config.toml
n_layer = 15
d_model = 192
n_head = 6
n_kv_head = 6
head_dim = 32
d_mlp = 768
vocab_size = 8192
activation = "tanh_gelu"
norm = "layernorm"
norm_place = "pre"
norm_eps = 1e-06
positions = "learned"
qk_norm = false
attn_scale = 0.177
bias = "all"
tie_embeddings = true
parallel_block = false
extras = ["capped logits"]
init = "uniform"
init_std_qkv = 0.0481
init_std_o = 0.0598
init_std_up = 0.0689
init_std_down = 0.0689
optimizer = "muon_variant"
lr = 0.0079
lr_mult_qkv = 0.7
beta1 = 0.95
lr_head = 0.0123
grad_clip = 1.0
warmup_steps = 200
schedule = "wsd"
decay_fraction = 1.0
decay_shape = "linear"
final_lr_fraction = 0.05
batch_tokens = 32768
seq_len = 384
doc_mask = true
train_tokens = 217800000
steps = 6647
dataset = "wikipedia_en"
Each number is 500 + 25 x the weight over the matrix's rms, rounded and kept within 0 to 999. Layers, rows and columns count from 0. Numbers have three digits each.

# up: layer 7 MLP up, 768x192, rms 0.0688, rows 102-108, columns 0-191
# down: layer 7 MLP down (transposed), 768x192, rms 0.0689, rows 102-108, columns 0-191
up102:499482475482518491555510523537547483480506541507489526476472485505466519467506540439549479542492477524466461436495496526457461532436447526502486506505549514494481531479519470512509464481478489503482503481477501464525477503531527535459514529492425550533534521517484495486469446470505529509500514486539505498513514470491509501509499484453469533516497470464543493504517478500502518503459524502502528471488521481458445495529473519537489542503538496514457482451513520503506518541477495476499519523497460467511524456488528515452537479519493481477556541456479477471470524507530537505
down102:485500502533488499541472483517525502471496534510520474509484450499516494506478498501550483488505490499499481529516450486502519534496523531515505534469497520519498453492509509522502473561496516465510458498501491539490501492527518448552479517533501504479524466462503491496478505513535519520435498504483503504514476524481482475536514547544492490487504493500517518482497512506453523466497488511478544484498490520526530440462479490543541453492475495496462522484455519523501469496560503497515513496467533467506545465511504474517494506470518523511531472473478525477525527492478495499
up103:481483480496478484506494481546507485520498510531503473487491519491462519507518529490484552561523491525471477470496515480473530459507470459519505505498534479470458481486470503445552509486460491520516516507530512468523501493458537483466480513489483507500487519529501510455516487487518494548508468514510454482504529420518532501552531474452504504512557485494501537493507518446490505445490487484480467510510474511502444557500522471478520505532520500477553528490513489530525481478523532516492460518448504492517472488548521481477479494479495463503534518561519469497505446535533503498
down103:462501509555478479416509525499493497497542525463499531501462500504466565515506543500532461490489462553505465484513497458413455475477491488549498476501505472500527449536500491514547519515485489472500503478511548479453492522476533502461492556548502533539530533473494436507479504532516509504496485481508454545528556482480486512530496498514490510520519468464541506489496533447479508464480509509489479506506488468499491511486502480498510512531497502538509472512529528491482530474520498549517469515462461535523466523506515489491487527489479500491510543513509530507525447515460486511
up104:449530503537507537496524513504502468518511487479488519505509505459449530560528477499552465509499483482494498496531536509497578542513502515521527498486480501473482529505500521491541558472504482533513524491503468494536503488511523499523557484453524431486520490561536501461514481493482489493494489493500505496494468498533477473508503544521496482523477475492475512506527497512519498499484508511539472491475499515543515525519497477485506535506475524496530492523517535501474487549500488517513488466538512507522503532493497508507519505472479519496478516522489510535493500522457504485
down104:515504502516477474479548546489552473519459489479487494516488495483509498489472478504485477521513474494512491543506490510540452463468486523484548493517467519522509460469523517481510479515478522500509492454523508537481527512494481493473529481501472551531470515465541490519511508504494501471500507521504476559493491523455511496480512462484537503491527496492530505498463471539501487507511485530508511518540518483481531514512545527474534462486503500491475547498496487505513512506484534455462498482481521529498476497484487477506472536527491510490499467507501524530505489471486444527
up105:498493479528493471464501510487492501500456502513477526475516500505489490497471515469480482529528483480504507504488496504504522484496509509503500526475504505512499524542467537486483463514475515467506430512489530500503489526493519511499481491504482500492520504526535526531513537475515503472506502508466490478491508492517539511486507517497501510513522505483522499484481497500516495495490536504536475513466501497484509488467490487493518513470499470552537513490483512505519516475539500485537483518545506511519464469502514502515504484497492482517494528509491536500524484529503524494
down105:521555485515476493496469514460505499510534494503493491474544494526520460500502486489503524480486481496503500516514486544524536521470469488478516465507524489515509531493518527486481513481468529478487505489466484452471502522483521508440497520532483477510495505504497508516509485516495495513479537555498519445530498499483544510471502504533459524521461498512517539520493512504507519489478517547485444505496479489501547492516487528469520500485476508510476511482460503522508499503508499506513477489528543472496465502464523523495517541503490510504505493485460496516484506489505499451
up106:520522494504505494498497478480507506468564446548490535456495497486539519503519487486484509510521504515511511448465551547482505478505543571463516481479490487477464520516508473495531455532519502515541483544521473529495484492519442567510516431512560453455500524513483523454508510492508523481508520520519526505512524520491503507425504525553482468473507481521490511456492470515492489492525511473514491485507515507499525497495474540542476466479486507507544502437497462495528494516494513535456513504489500450503512488478504551495476492507457542533490479499524519455468497540500537506
down106:509540505469461468513513542408539523432549505531497487480476464531522437530525470492467458509504520522542469504482462540478508510513522506541515447523487492494512525468520490518480525547469544469539461487513497448485475537448555522518502508501529503504464485470518477475521483502495466493510474514497505497512516503463508479482518507528498497498464516535511514502511552518516467509518478471495512520500487481496485523504484468525521538503486502474514499492502504498518493519512475545485464481524475500485505474467524499501483546509544448568510484512505448502484482488484503518
up107:534507507510507516453557497490498450492525508493492538502482466534498512546511522531490508490509516494491509468520493492490464516552519478463499491487534492481452464473512493516486486507539500529481521461481523484523493530525507473491476524499455535458487523478510489519487439486511461523498479519498562501474469517553502479473511457470503536506469461538533491490449551486542495512515507541484550522508497471482536500480500450527493489468505499504515521529494478479480522509495492521509571475428493506471462530461507491505556495491478474524476520472472478478530516481479481457
down107:496466470510492485514522533498512457464487481523496474478500510509480496485529473536451524527487486507476475493470436484497484460554540496512446487491510510480490490516485541491504537487518490529510500498554500537497546589559476473534503551505506460507516532468436525480484497491506461495489500500506497471511534501531548512488542506515491475480492518535516496524533503509533504507535515514486513520548485483506530506473499483507527470473435465517482479480476498476502542513472425502521531464534515547554512525467526464514492467470467459523460494530519520478463494530479510468
up108:538508538520488466493558521498514477492498519526540456504503507492530521540471508497508536509468475500518543497479521523555507452464533493516503535463507497556468542517477546527506460518502477450504441436425548500467514494507464481504466539520526528497445471488519477497494495552462454485494494495544546479487499470465550503498487484486477507558508496531504513478505509527505519531496511490564525540529547504548508479508497490510504475454449538503494557528473485492493503500465482516486502474447516441486511554467478498504512457516445452514493479528469491463519525522506517529
down108:448500498491494451499547521512516480490442543517436496565520467512485494485472511505535558502518504531454505492469534446516518526472495473513545506476476506487558519442552554503504514473495479472510477499507499580497497541515457471504534515540479489509513506489503504514459517477460489529487476486538505493491516491446470458493476479532509508495478461489484454495506471508500507562486467462514454504479471461550510524521573522468529463498490470529468547517483546469542468447478474521512486476433517504556477545508508530451529494520447463529545505526525502537573486479496515476